{"n_layer": 13, "d_model": 448, "n_head": 7, "n_kv_head": 7, "norm": "layernorm", "norm_eps": 1e-05, "qk_norm": false, "tie_embeddings": true, "parallel_block": false, "init_std_up": 0.0239, "lr": 0.00267, "warmup_steps": 200, "decay_fraction": 0.799, "final_lr_fraction": 0.02, "doc_mask": false}
Each number is 128 + 24 x the weight over the matrix's rms, rounded and kept within 0 to 255. Layers, rows and columns count from 0.

# layer 10 MLP down (transposed), 1792x448, rms 0.098, rows 510-562, columns 320-383
[[115 138 116 135 161 137 151 187 114 120 120  86 139 102 146 154  81 134  47 146 152 144 146 122 107 106 155 129 113 143 108 132 134  89 109 142 151 131  71 160 132 150 179 134 108 151 123 137 119 148 178 157 130 138  99  83 108 132 151 151 124  88  92 110]
 [108 131 146 115 160 154 107 101 151 139 161 113 164 113 160 136 148 108 102  68  92 119 181 119 148 159 125 139 145 135  88 142 108 156 102 108 121 133 126 120  73 131 157 144 105 151 142 118 108 116 122 148 119 109 146 137 116 155  58 155  70 109 149  99]
 [134  82 112 132 134 102 161 147 125 124  90 139 122 139 137 148  99 143 131 148 123 121 123  97 101  77 153 136 137 129 105 113  81 141 120 107 175 109 119  98 113 152 135 136 144 144 173 164 100 150 130 127 140  85 111 110 146 129 134 135 118 125 149 118]
 [139 130 138 115 155 137 115 120 115 143  94 129 126 167 163 175 138  97 145 144 152 110 157 108 140 136 113 144 155 129 143 103 118 184 129 162 103 155 117 153 155 121 107 159 127 172  61  72  73 138 167  83  68 151 144 128 112 161  92 161 157  88 153 129]
 [166 135 119 128 117 112 101 170 143 126 131 144 146 107  90  93 127 144 138 135  65 144 141 182 142 121 128  92 135 123 135 136 172  99 126 113 138 154 164 167 133 122 138 120 116 109 137 102 111 119 139 166 119 114 107 142 166 138  96 128 130 104  77 139]
 [117 117  99 160 140 124 138  95 166 115 151  95 161 111 101 147 102 160 102 107 115 130 120 121 127 137 109 108 137 118  98  93  90 117 152 140 167 147  86 110 128 137 114 106 116 150 136 132 153  90 129 141 128 148 145 126 137 129 168 112 169 149  92 111]
 [166 119 145  84 187  95 133 159 110 119  62 129 159 166  85 122 103 139 142 132  72 149 122 199 122 120 103 110  90 131 148 116 128 108 105 127 109 136 129 109 136 102 146 185 136  78 101 129 147 109  89  79 165 117 167 120 155 119 127 120  96 116 189 174]
 [129 117 135 160 152 102 125 146 121 119 126 124 115 120 149  91 142  89 112 115 134 108 139  86 155 149 137 135  91 134 144 101 134 113 108 108 115 108 111  65 143 153 125 150 105 158 163 144  86 147 138  80 106 103 130 123 135 129 115 107 133 130 141 164]
 [100 143 174 134 146 115 154 150 110 126  98  89 141 106 143 114 113 115 102 132 176 157 121 151 103 104 136 144 120 129 112 130 136  98 111 121 140 101 151 156 107 187 135 138 137 115 147 103 129 107 142 143 123 177 156 147 120 113 123 105 114 135 119 118]
 [ 93 134 125 118 134 127 133 149 135 118 145 129 137 119 124 128 105 140 168 146 150 127 130 112 142  86 158 113 138 128 153  93 133 153 112 119 139 170 114 115 114 135 139 161 132 171 130 147 133 111 125 145 147 102  92 101 127 108 130 126 127  80 145 139]
 [153  91 170 148 104 176 145 105 140 124 110 141 131 197 166 132 148 126 128 136 122 141 128 188 114 148 132  93 144 147  95 120  89 126  92 135 137 107 111  76  94 151 129 175 145 160 133  77 111 124 146 122 129 143 140 126 125 136 147 120 131 114 108 165]
 [118  99 155 146 137 125 155 115 144 143  89 106 149  97 150 138 100 150 165 126 129 115 130 147  98 131 131 158 134 138 108 121  83 160 158 130 136 116 152 162 136 159 170 124 123 162 116 132 168 130 126 126 133 113 116 180 126 136  88  98 112  85 116 111]
 [191 101 132  97 149  75 147 147 138 139  83 146 115 171 152 115 147 150 142 107 157  96 137 145 122 154 160 150 129 150 125 132 110 126 108 125 120 143 140 145 168 162 115 124 117 150 145 110 147  97 138 139 159 145 136 110 165 106 157 131  97 140 132 135]
 [115 138 118 135 146 165 155 165 159 124 137 101 147 101 144 158 144 163 132 167 124 148 160 123 134 136 122 122 123 142 128 144 148 126 134  96 131 169 144 155 163 178 133 165 148  81 143 130 105  91 144 106  85  81 145 139 118  98 147  99 122 144 165  99]
 [148 144 131 114 113 117 121 120 136 116 123  90 172 133 132 146  99 140 129 109 142 171 130 172 153 140 168 116 147 136 150 101 111 137 121 122 119 140 115 125 108  95 141 115 157 184  80 151 141 152 130 160 134  99 155 159 123 139 110 175 113 120 148 141]
 [108 133  94  70  89 116 133 112 146 178 152 125 126 141  93 134 137 127 134 130 133 121 143 171 144 117  89 132 169 109 118  92 161 102 107 112 156  96 176 126  99 109 150 132 143 164 156 140  54 112 138 156 101 119 108  90 154 118 143  99 110 118 148 129]
 [107 159 160 155 165 150 142  96 116  96 104 140 138 133 128 150 101 121 160 107  96  93 143 118 139 166 144 148 133 132 125 154 109 198 112 152 131 124  85 136 119 135 138 139 156 105 140 143 133  96 121 136 118  88 145 142  66 136 115 129 148 156  86 122]
 [127 144  90 136 185 131 147 161 139 116  96  73 116 171 117 134 141 182 176 115 136  97 137  91 115 173 147 125 165 147 112 118 101 190 160 116 105 143 103 134  91 113 118  87 140 162 124 130 151 120 131 156  57 121 131 136 105  83 147 163 171  93 111 135]
 [146 167 159 118 121 106 145 152 168 123 155 112 109 160 130 117 177 160 124 140 199 122 126 176 124  99 158 151 148 117 128 123 112 146 155 146 131 123 149 145 104 120 124 123  75  93 147 119 135 127  88 111 109 121 165 110 187 130 140 114 118 133  88 151]
 [ 98 116 137 161 108 114 153 118 167 145 102 149 186 126 123 120 156 110 184 134 144 136 136 156 147 157 117 118 130 142 134 127 126 155 127 103 139 114 111 129 108 131 145 161 125 167 124 151 114 124 126 144 119  91 146 104  89  99 145 118 117 119 120  99]
 [160  86 126 111 130 162 124 141 124 102 155 111 116 129  85 100 129 146 107 155 134 111 104 133 120 167 135 132 142 103 118 121  74 101 139 125 130 144  92 176 146 106 178 121 166 146 166 138 119 144 132 122 101 149 156 145 113 128 134 164 121 121 126  89]
 [130 113  98 141 147 120 139 126 162 128 166 121 102 143 155 158 178  96 151 149 100 110 109 120 135 118 132 147 141 122 141 154 124 128 102 127 127  90 136 129 113 140 119 110 120 163 149 130 114 106 120 128  97 124 129 127 128 142  74 120 140 178 128 127]
 [152 144 127 108 106 127 120 156 132 142 122 153 133 118 144 136 124 148 104 110 110  59 130 160 150 146 135 122 118  73  74 113 119 122 141 140 127 102  89 155 129 104 141 111 134 158 120 117 132 137 215 156 113 105 128 156 126 141 167 113 143  93  92 146]
 [142 134 165 111 128  62 121 147 129 148  97 154 114 164 185 119  97 158 195 105 155 115 135 117 116 109 111 118 148 115 112 137 134 151 109  66 171 100 132 118 125 123 157 128 156 135 112 131 141 164 144  93 136 132 104 157 145 136 129 119 155 120 114  84]
 [103 138  81 147 138 121 147 121 119  95 131 141 147 135 104 124 151 157 120 143 143 137 154 157 147 143 146 179  93 129 143 136 135 144 147 107 132  92 109 148 122 129 109 115 150 141  99 123 128 106 133 116 165 127 128 162 154 133 152 139 139 116 147 136]
 [183 116 107 143 131 111 128 154 142 124 182 127 101 145 134 151  91 141 181 147 113 118 117 128 150 105 138 152 156 124 154 163 157 132 123 115 141 120  98 125  93 108  83 144 152 138  98 150 152 154 168 161 122 104 146 113 159 129 118 150 149 121 128 126]
 [138 138 131 132 113  85 143 134 114 121 130 167 128 127 148 110 137 112  96 134 155 128 127 160 131 127 115 133 165 117 177 174 129 137 121  53 131 135 146 103 132  77 121 167 100 144 143 125 140 152 105 109 136 151 138 123 143 124 109 147  98 142 142 169]
 [119 119 146 144 147 136 142 129 168 158 101 138 131 159 108  84 149 135 163 123 127 116 155 100 111  81 119 140 109 109 162 133 137 162 125 152 121 174 117 150  66 146 167 118 144 151 142 119 128  95 143 129 108 114 155 149 163 176 126 117 193 150 140 122]
 [148 102  99  94 121 176 144 169  93 103 163 126 111 171  98  86 143 123 113 145 102 119 154 103 104 126  97  61 190 111 126 102 145 155 113  95 107 153 122 110 193 147 161 167 134 163 116 152 144 128 133 100 135  86 119 123  72 145 172 129  83 148  91 149]
 [126 172  96 128 139 129 103 161 151 149 131 137 103 114 159 129 111 164  97 134 150 121 144 136 103 112 122 135 146 137 100 105 152 125 141 107 147 127 139 113 113 144 100 120 131 138 133 142 114 138 134 141 151 100 119 163 159  68 138 121 131 125 147 113]
 [122 136  94 120 152 136 165 129 125 144 113 131 124 156 160 125 157 139 126 124 186 130 153  96  90 122 124 161 125 137 142 129 135 135 133 153 143 123 112 117 143 152 133  83 108 120 130 179 152 132 126 154 159 148 149 151 167 113 148 136 116 159 169 113]
 [164 141 118  75 171  94 101 104 116  92 170 132 104 122 163 154 116  82 170 162 108 149 173 116 131 150 111 107 120 140 126  83 125 125 131 133 124 119 108  89 139 105 173 126 110  95 149 139 152 146 132 149 110 125 138 157 127 104 163 133 139 128 143 141]
 [142 121 132 148 125 114 143 136 130 131 107 143 136 157 117  68  83 114  82 144 119 128  93 139 121 168 114 158 158 125 142 154 142  97 146 145 148 129 163 147 170 154 135 191 180 116 111 121  75 150 170 136 122  92 114 144 181 120 142 138 119  98 132 159]
 [161  92 139 120  78 144 142 103 124 144 132 160 156 109 141 105 131 168 110 128 120 149 174 151 185 140 181 169  71 133 131  65 113 103 125 163  93 119 123  95 116 124  91 121 133 147 105 118 152 114 157 136 122 125 112 106 128 153  98 155 140 147 151 115]
 [145 142 111 113 129 126 103 110 127 136 122 160 122 120  93 131 114 140 142 128 179 120 113 146 115 168 152 105 114 104 128 116 101 204 100 126 127 125 162 105 154 123 145 107 140 116  82 127 145 147 129 123 132 124 111  94 130 122 151 172 156 126 144 136]
 [159 117 141 103  71 102 167 165 126  35 164  95  75 111 111 106 166 124  92 143 119 198 193 113 142 132 131 138 195 155 128 140 148 140 132 166 133 111 104 136 125 164 171  91 143 121 114 119 134 102 125 123 137 131 138 121 127 154 115 139 136 126 184 114]
 [139 142 117 115 150 141 102 132 129 192 124 152  68 120 173 123 152 181 130  85 159  84 128 158 102 151 163 138 115 109 118 172 139 160 163 115 151 121 110  90 156 163 139 107 123 110 143 114  84 132 159 127 122 114 128 105 127 100 133 128  95 128 129 120]
 [150 143  87 105  96 109  61 139 146 134 116 139 171 125 162  77 111 172 123 116 102 112 102 118 101 131 116 152  84 124 131 131 113 162 112  84 150 119 105 140 123  98 113 144 178 119 147 140  70 178 138 170 127 121 142 132 164 149 116  98 163 176 169 122]
 [166 144 119 120 169 149 212 146 136 157 114 124 129 156 151 127 162 151 155 146 117 158 150 175 120 124 145 129 149 133 161 153 129 129 131  93 105 109 117 118  96 120 118 122 110 157 126 146 111  94 138 134 106  88 147 118 150  80 134 132 152 185 165 131]
 [129 140  76 148 147 144 114 147  65  85 130 142 133 131 109 115 125 106 118 152 153 119 137  97 107  97 120 101 122 110 160 152  89 136 136 119 157 113 111 128 101 164 125 159 128 123 136 154 143 138 173 111 155 137 109 111 130  90  94 132 134 127 137 101]
 [102 104 126 141 174 115 144 120  95 109 120 121  90 122 160 103 129 158 117 119 153 115 116 147 153 111 140 151 116  93 136 147 134 112 136 135 140 144 112 162 127 134  97 127 151 111 115  99 148 179 120 180 119 136 127 157 180 125 167 150 130  82 130 173]
 [ 99 146 128 162 167 111 119 117 174 125 108 135  98 138 139 128 100 174 135  92  73  94 136 140 146 135 148 104 134 131 116 121 126 137 167 142 160 155 157 158 139 149 127 143 110 144 139 128 129 139 153 129 118 116 141 123 135 164 110 133 165 141 104 124]
 [100 138 150 136 151 169 113 138 154 153 131 134 120 124 139 114 114 111 161 149 133  74 144 128 169 129 154 179 174 109 161  90 115 150 159 130 132 111 156 140 135 132  98 134 121 116 109 175 139 147 138 146 151  62 157 131 134 106 114 123 110 111 154 139]
 [135 166 119 141 164  89 205 115  84 135  97  71  98 109 120 139  92 155  97 104 107 113 143 112 137 145 149 120 154 163 148 163 135 141 133  88 114 111 147 120 162 101 144  86 115 163 132 128  93 129 129 148  87 101 121  91 160 147 149 117 156 157 133 128]
 [ 81 127 124 135 125 125 163 109 114 128 129 171 132  76 125 126 138 107 148 134 140 118 152 156 128 128 127 144 115 135 131 176 147 121 191 145  83 116 153  95 115  98 131  94 143 154 112  81 131 161 162 108 119 119 111 105 118 137 114 129 128  93 123 146]
 [152 114 104  96 140 151 152 116  99 117  84 107  95 112 119  93 114 160 119 116 124 184 119 147 116 157 151 116 117  99 118 101 110  92 137 134 173 163 138 125  90 147 118 124 131 154 153 118 142 120 140 153 152 121  69 135 132 149 143 117 109 154 146 153]
 [140 118  93 122  99 165 100 122 100 126 118 153 146 173 117 116 147 139  97 125 154 104  92 125 174  81 160 106  91  87 127  89 118 137 124 176  75 168 119 125 111 170 123 140 139 141 118 169 146 150 129 107  95 105 118  87 138 118 137 130 109 127 109 107]
 [156 175 115 108 105 120 106  97 122 136 104 122  81 122 128 161 166 143 140 142 124 124 101 127 144 151 168 135  89 124 153 106 117 132 112 122 142  80 143 128 129 142 111 125 150 120 119 133 178 134 140 103 119 111 167 127 150 135 147 106 193 125  92 126]
 [ 88 133 145  85 108 123 133 120 103 141 131  88 127 152 112 126 141 113 182 139 159 118 149 165 144 133 118 138 133 152 136  99  91 154 172 145 122 125 130 111 171 142 145 112 123 194  92 162 117 114 166 150  82 140 147 138 116 145 178 157 115  94 129 120]
 [127 143  78 153 165 121 138 155 168 143 135 134 125 144 117 120  96 149 115 134 123 142 122 183 132  91 142 102 133 128 119 156 111 186 134 130 115 127 183  88 143 149 134  99 131 132 158 151 145 121  91 110 122 102 101 105 114 134  92 136 115  77 144 147]
 [209 137 136 124 125  91 164 155 136 144 110  86 112  94 157 105 148 153 147 112 122 162 168 174 153 142 132 113 149 130 131  87 155 119 171 131 113 123 100 123 118 168  96 117 133  95 120 173 100 154 143 138 122 141 148 106 147 132 151 122 148 126 105 103]
 [124 138 128 112  83 186 174 181 102 135 139 159 130 140 162 122 124 179 103 135  89 105 160  80 142 143 137 154 132 116 117 119 137 148 129 131  84  95 191 166 102 127 146 146 107 105 141 132 119  87 141 167 115 135 159 150 133  79 115 149 143 149 121 114]
 [150 134 157 134 143 121 121  80 102 125 140  77 121 156 123 175  95 173 124 156  93  96  91  82 137 154 158 170  88 138 122 133 117 117 170 152 178  93  96 147 128 135 112 104 128 130 129 153 106 136 104 132 164 145 120 109 125 117 116 146 175 131 116 124]]
# layer 10 MLP up, 1792x448, rms 0.0878, rows 511-562, columns 320-383
[[100 133 127  99 108 109 104 154 101 141  74 112  85 137 137 156 106 118 137 100 143 135 174 129 162  93 111 127  99 132 128  90 113 109 145 152 124 103 165 134 153 102 114  79 111 128 160 170 137 130  86 110 118 163  79 193 160 108 132 137 139 175 173 101]
 [150  62 155 157  85 126 148 129  94 127 117 148 104 134 138 127 114 132 110 127 136 152 140 108 140 138 124 125 150 108  98 143 164 149 100 143 124 147 111 121 121 174 132 129 124 140 127 100 130 166 131 102 193 135 141 137 121 132 128 137 123 124  81 139]
 [181 120 113 142 177 126 110 150 113 104 121 174  98 181 114 108 163 115 119 159 161 106 120 152 122 111 179 124 127 116 117 114 148 131 107 128 158 158 160 136 119 119 104 127 119 125 131  70 103 174 104 128 118 140 120 136  84 143 103 112 134 136 167 140]
 [138 136 148 102 103 120 135 149 129 130 181  88 160 141 148 146 110 139 124  87 169 118 140 115 165 195 124 147 100 109 149 138 134 146 128 109 103 131 119 122 135 149 133 132 113 104 124 188 176 121 152  73 129 136 130 124 122 137 165 145 142 140 117 139]
 [139 161 153 161 110 125 128 112 105 111 186 147 124 113 131 126 171 135  76 121 134 109 175 140 137 175  98 131 154 160 144 116 107  68 106 167 125 145 145 127 137  84 119 142 148 107 124 163 141 114 143 127 113 143 122 128  80 178 111 112 112 145 124 120]
 [ 94 130 190 134  94 127 129 102 130 109  89 148 138  79 105 116 129  95 111 115 144 124 114  96 126 154 137 130  96  99 141 134 131 150 154 135 128 112 103 138 148 124 145 110 122 155 158 131 142 106 154 144 117 150  96 114  97 104 120 129 127  83 118  96]
 [132 135  90 130 137 175 101 127 149 123 160 143 100 100 197  99 151 136 125 138  93 115 113 109 143 147 145 134 117 155 165 120 123 123 138 133 147 166 123 140 124 130 142 133 148 111 128 117 142 170 151 149 121 116 125 176 170 111 102 127 119 106 110 145]
 [160 159 121 155 126 121 165 131 127 104  80 164 147 132 143 108 148 107 126 128 133 132 125  90 117 153 131 135 100 108  83 117  75 140 136 130 137 117 116  93 130  99 149 145 148  95 141 135 144 141  95 111 138 138 137 110 113 124 141 119  72 122  85 144]
 [ 99 146 107 104 125 127 129 101 131 129 156 153 119 115 113 169 150 130 114 158 137 142 156 150 137 147 124 182  81 138  67  98 110 114 157 171 148 138 136 146 146 107  72  85 127 123  97 148 143 151 114 145 152 165 142 149 140 136 149 132 141 159 122 124]
 [156 160 160  97 150 167 144 130 133  69  97 190 142 171 142 114 145 144 130 122 137 149 166 128 103 136 137 166 115 157 136 131 108 137 116 133 157 105 156 145 114 120  83 113 118 134 131 115 143 132 117 129 177 144 131 190 135 165 119 158  91 111 100 157]
 [128  89 114 107 153  96 117 177 112 135 131 155 137 114 143  93 147 112 126 108 139 150 136  97 119 141 100  89 146 116 143  94 115  94  99 158  97 156 131 141  95 115 118  75 137 142  95 143 151 136  92 101 146 134 118 113 132 113 141 117  81 113 139 135]
 [ 66 117 134 132 100 165 165  52 107 151 131 128 151 113 122 151 119 121 176 181  97 143  98 126 124  82 126 122 161 151 112 130 124 155 157 138  79 107 162 128  73 116  86 114 148 136 159 107 114 132  79  83 139 125  92 170  95 118 110 122 135 160 158 156]
 [127 121 165 117 121 137 103  88 111 109 151 155  64 155 143 148 113 139 158 143 108 152 149  80 133 131 151 141 156 178 118 151 162 153 113  98 136 102 107 140 141  80 141 147 131 139 129 104 118  95 116 116 121 134 160 107 101 120 149 109 134 124 116 169]
 [139 120 161 141 146 139 126 149 158 100 138 113 129 121 123  82 146 119 115 138 139 127  94 130 144 118 102 104 129 121 168 118  95 164 154  94  70 124 144 163 144 121 116 109 114 187 141 154 164 108 142 165 152 127 122 131 120 126  90 177 122 109 159 149]
 [121  83 145 144  94 154 129 134 192  97  91 147 123  78 145 127 110  98 124 160 113  97 149 159 126 107 130 138 120 127 147 158 145 134 123 142 174 108 144 134 141 148 109 132 101 112 109 144 121 124 140 155 106 132 157 138 157 131 128 123 138 175 138 159]
 [115 110 102 137 126  88 120 119 125 149 111 113 121 129 144 176 147 101 117 164 133 144 128 160 121 115 106 151 118 125 135 168 137 119 138 152 133 105 174 141 147 136  99 135 128  99 128 183 105  84 124 129 175 160 157 157 120 113 178 132 128 134 141 128]
 [127 134 161 151 160 170 113 117 167 149 124 113 158 120 143 121 112 105 147  93 156 140 143 152 124 146 117 141 156 129 138 109 105  92 135 122 152 141 111 134 136 136 190 131 118 168 110 104 124 154 167 152 153 157 112 111 136 132 127  91  93 142 152 162]
 [122  91 133 112 179  77 119 111 123 142 161 114 116  82 119 128 130 132 113 100 122 163 106 115 111 141 148 106 125 130 161 141 130 124 125 124 150  95  74 117 157 124 103 105  92  98  83 124 118 144  88  93  87  94 143 104 144 146 145 146 188 108  99 175]
 [143 134 148 137 133 135 103 142 135 149 130 146 121 143 116 155 129 159 114  78 118 116 117 161 162 120 104 129 157 146 140 139 188 110 112 135 131 136 101 116 137 120 119 134 110 155 125 162 109  82 115  90 138 152 133 161 147 149  98 132 133 117 140 121]
 [136 145 138 119 152 139 125 115  87 148 128 108 135 118 104 133 124 162 148 106 142 155 135 120 103  98 155 141 165 145  91 145 131 150 116  91 119 120 149 145 117 152 114 159 151 123 126 101 107  80 150 122 121 133 130  85 169 124 118  94 188 143 148 126]
 [126 146 153 110 115 105 131 113 130 132 149 126 121  61  99 150 134 135  91  88 124 179 150 130 121 149 141 108 148  95 138 105 110 113 157  97 111 161 150  99 101 140 124 143 113 107 107 111  98 127  78 130 160 112 124 125 109 103 129 126 120 152 139 119]
 [ 99 141 140  99 139 129 135 162 135 154 175 118 142 111 135 115 145 117 144 138 149 137 146 135 108 121  99  99 113 112 138 141 148 146 131 106 137 125 109 102 103 150 111  60 123 126 127 142 129 142 134  98 138 110  83 114 125 147 118 111 158 143 112 155]
 [102 107 120 151  89 148 132 136 123 113 150 110 144 153 136 115 140 125 180 165 102 102  93 170  82 146 143 140 126 155 120 143 153 130 126 107 117 129 150 119 131 108 105 132 120 147  86 134 110 140 130 146 131 112 144 122  93 120 110  98 141 143 103 144]
 [141 115 121 162 133 137 143 113 130  82 178 112 148 143  84 128  93 104 104 158 120 109 100 144 123 148 129 120 127 102 134  72 104 117 150 117 109 148  88 107 143 102 133 104 146 129 125 109  96  89 102 177 141 116 109 139 109 120 104 148 127 151 131 145]
 [169 144 150 138 148 128  80 137  96 146 162 101 113  79 174 109 117 132  84 122  87 151 136 155 130 129 132 150 150 127 111 166 184 114 141 123 145 136 117 118 178 122  92 155 179 107 123 155 121 128 135 101 140 124 118 106 172  94 133  93 160  87 136 126]
 [168 137 117 130 134 122 136 116  83 124 136 126 123 113 126  91 156 146 169  95  96 125 154 144 106 158 106  83 173 107 113 125 138 107  97 117 153 101 139 135 133 120 126 137 133 141  92 135 112 143 143 110 103  94 124  96 138 186 129 174 137 113 120  94]
 [109 125 114  97 129 113 152 106 112 116 135 136 130  94 142 111 132 135 124  98 117  83 144 141 102 144 109 154 198 122 143 137 124 171 108 102 118 145 120 125 159 133  82 126 120 112 127 126 130 100 130 159 150 117 141 131 153 148 126  98 167 134 132 108]
 [147 140  75 115  97 200 130 123 182 114 190 130 143 144 101 132 155 122 123 139  96 123 109  83 177  98 119 178 128 138 151 148 107 119 136 100 114 110 121 121 158 159 135 172 138 149 149  91 132 150 147  90 135 198 121 151 125 128 133 198 118 105  87 126]
 [108 134 134 139 150 108 135  87 156 130 138 124  90 128  81 120 137 119 112 125 101 152 120 110 157 154 118  82 123 138 139 130 160 111 105 108 150 121 161 116 191 113 115 117 110 143 119 148  98  90 139 147 126  98 117 111 182 127 137 151 126 107 125 131]
 [135 122 132 135  90 170 143  94 138 120 102 117 125 102 129 117 148 152  94  85 129 122 116 159 122 128 141 125 154 129 106 114  93 112  81 122 143 101 141 156 114 122 120 150 142 129 154 131 158  94 107 117 167 114 124 120 152  90 103 137 156 166 118 123]
 [ 84 131 121 117 104 122 173 147 174 138 128 159 151 129 151 171  90 114 132 153 187 170 140 166 133 120 165 117 162 111 174 106 172 111 112 157 118 105 160  86 108 125  91 125 101  74 147 107 127 119 117 121 148 164 170 157 115 155 155 170 144 156 135  89]
 [107 142 133 142 120 154 112 126 129 149 121 116 137 109 110 147 106 133 164 132 130 164 119 124 149 108 147 141 139 122  90 133 130 144  96 108 134 145 111 136  94 139  91 104  60 142 140 181 129 119 159 112 108 106 151 154 148 106 136  79 160 169 150 125]
 [139 141 162 113 127 156 139  43 120 169 113 122 114 167 110 110 129 141 126 131 121 146 130 116 139 132  67 133 148 128 104 108 118 123 118 137  99 144  95 123 129 106 102  96  95 131  66 122 135 101 120 197 118 132 131 131 126 108 163 129 133 100 151 132]
 [124 139 111 164 151 157 123 140 109 128 149 138 161 159 100 105 141 139 132 137 131 134 134 166 111  92 114 125 155 148 130 129  86  93 129 120  82 134  92 124 128 104 124 153 148 105 112 128  89 171 135 141 134 131 128 169  89 106 106  92 119 110 122 135]
 [ 93 180 140 114  75 136 101  97 132  99 117 124 121 146 146 115 144 105 108 104 115 144 115 129 119 149 102 153 127 114 110 112 119  94 136 136 149  90 131 158 189 169 104  96 103  99 144 155 153  93 120 121 159 125 143 100 122 121 135 159 113 126 106 120]
 [132 168  79 100 116 178 131 162 149 156 127 195 138 111  66 109 132 165 119 128 169 112 138 132 160 114  86 129 157 119 153  89 150 103 146 138 124 151 144 138 149 179 142 142  86 143 150 152 164 154 188  78  97 128 134 144  97 139 158 121 127 127 129 181]
 [ 86 178 129 130 146 105 146 128 132 149 112 102 128 121 113 132 157 131 109 110 153 143 135 116 125 113 121 130 154 152 108  85 154 137 155 156 148 126 155 118 160 112 115 142 102 148 140 149 134  94 147 179 159 120 128 166 133 135 118 142 140 128 112 128]
 [142  98 130 119 142 150 136 144  94 172 116 137 132 134 134 110 116 109 150 155 146 149 114 140 153 118  99 150 115 108 110 124 131 130  85 124 115 122 108 146  80 117 127 166 116 104 106 103 104 121 129 128 120 108 108  87 106 131 158 126  93 155 138 129]
 [122 153 126  86 115 112 107 171 108 124 135 109 107 164 111 142 135 112 147  94 150 120 111 151 167 175 115 135 103 116 123 141 138 118 132 156 172 135 134 106 124 114 142 149 124 144 129 135 130  88 153 142 132 152 141 149 176 124 151 140  80 146 130 105]
 [ 99 143 129 131  97 101 122 146 120 184  93  93  98 134 131  91 155 130  98 161 105 148 137 141 146 155  70 138 136 115 116 126 119 100 129 101 116 109 138 186 156  86 120 126 147 109 156 119 110 102 128 118  84 126 128 138  96 145 134 104 119 134 117 174]
 [128 150 134 115 111 136 152 137 149 161 129 106 126 161 133 191 113 128  94 117 110 113 106  96 152 129 118 136 133 107 168 136 132 124 185 127 137 143 110 114 119 142 144 106  99 136 107 138 131  95 111 127 156 132 152 141 113 170  95 115 133 127 104  87]
 [126 133 142 148 139 100 120 129 164 128 147 143 114 132 161 117 146 109 162  67 138 122 113 140 147 111 142 106 113 147 153 135 157 152 134 160  99  82 142 128 113 132 126 178 149 129  95 124 127 134 117  89 126 175 117 118 156 145 130  82 140 110 115 152]
 [128 139 142 118 142 186  93 114 120 136  88  94 105 157 193 128 175 144 110  83 155 131 124 120 131 146 153 149 125 121 134 134 180 137 169 151 133 160 135 125 129  91 113 132 115 125 105 118 126 140 123 110 112 104 126 136 153 144 144 104 156 120 151 144]
 [125 133  99 169 139 139 131  94 130 121 167  87  74 124 135 118  89 138 111 119 121 167 142 132 119 138 134 149 133 100 125  85 113  95 170 137 118 127 155  83 153  96 146 108  99  96 149 130 120 115 119 119 159 145 111 147 124 152 122 138 116 127 118 146]
 [134 118 161 118  99 143 159 101 139 148 188 166 112 148  97 134 132 108 124 119 155 148 133 120 122 106 122 139 116 131 145 154 153 142 121 134 119 106 108  89  85  99 134 131 121  85 168  85  93 136 131 145 128 125 104 170 126  87 167  86 135 162 145 146]
 [148 112 126 105 117 141  85 101 134 136 105 162 118 158 146 108  94 104  95 151 138 117 119  90 130 103 112 109  98 146 174 153 126 136 120 172  85 117 146 138 114 132 120 121 144 111  85 131 159 134 152 152 145 109  93 106 135 146 140 110 152 117 104 164]
 [124 132 133 157 140 131 120 136 100 147 105 137 186 137 154  93 123 125  89 102 142 159  95 105 128 157 121 109 140 118 132 121 151 163 116 133 138 142 151 152 109 102 123 116 108 147 117 125 112 142 177 114 152 112 157 161 101 141 153 134 115 180 139 155]
 [ 67 112  97 156 147 114 123  89 134 158 130 111 179  96 130 168 119 143 175 130 121 123 129  99 114 132 115 108 117 164 148 124 125 125 125 113  99 141 141 126 117 153 167 162 169 135 173 135 148 125 117 135 118 115 162 132 139 170 127 133 159 162 126 110]
 [159 133 147 118 119 115 134 164 131 124 110 130 142 136 127 160 101 122 147 133 158 134 134 115 181 111 123 104 137 158 133 102 111 128  96  73 109 116 137 153  85 151 139 104 125 155 178 126  37 108 120 118 154 132 121 100 123 137  97 125 138 120 156 155]
 [138 127 102 160  94  96 159  92 118 123 138 121 153 129 123 149 138 127 135  51 124 158 104 137 162  96 161 161  97 117  89 127 125 131 117 131 139 175 121 132 167 124 136 149 114 130 163  98 134 139 121 149 142 118 143 129 102 112 107 138 111 127 132 131]
 [150 108 132 124 150 151  91 130 155 180 141 136 112 115 127 112 118 138 129  70 212 142 154 144 114 164 123  89  87 143 108 149 173 154 140 144 135 149 106 158 150 121 130 125 132 179 108 148  91 100 116  97  88 158 120 203 144 103 177 178 162 138 110 139]
 [129 112 154 125 100 108 130 129 121 154 140 148 115 147 127 105  63 152 116 123 122 177 172 117 126 114 139 139 135 153  95 112  73 178  97 158  94 139 108  83 100 123 152  97  77 118 123 167 168 137 137 121  60 109 145 111 128 117 130 135  70 132 104 115]]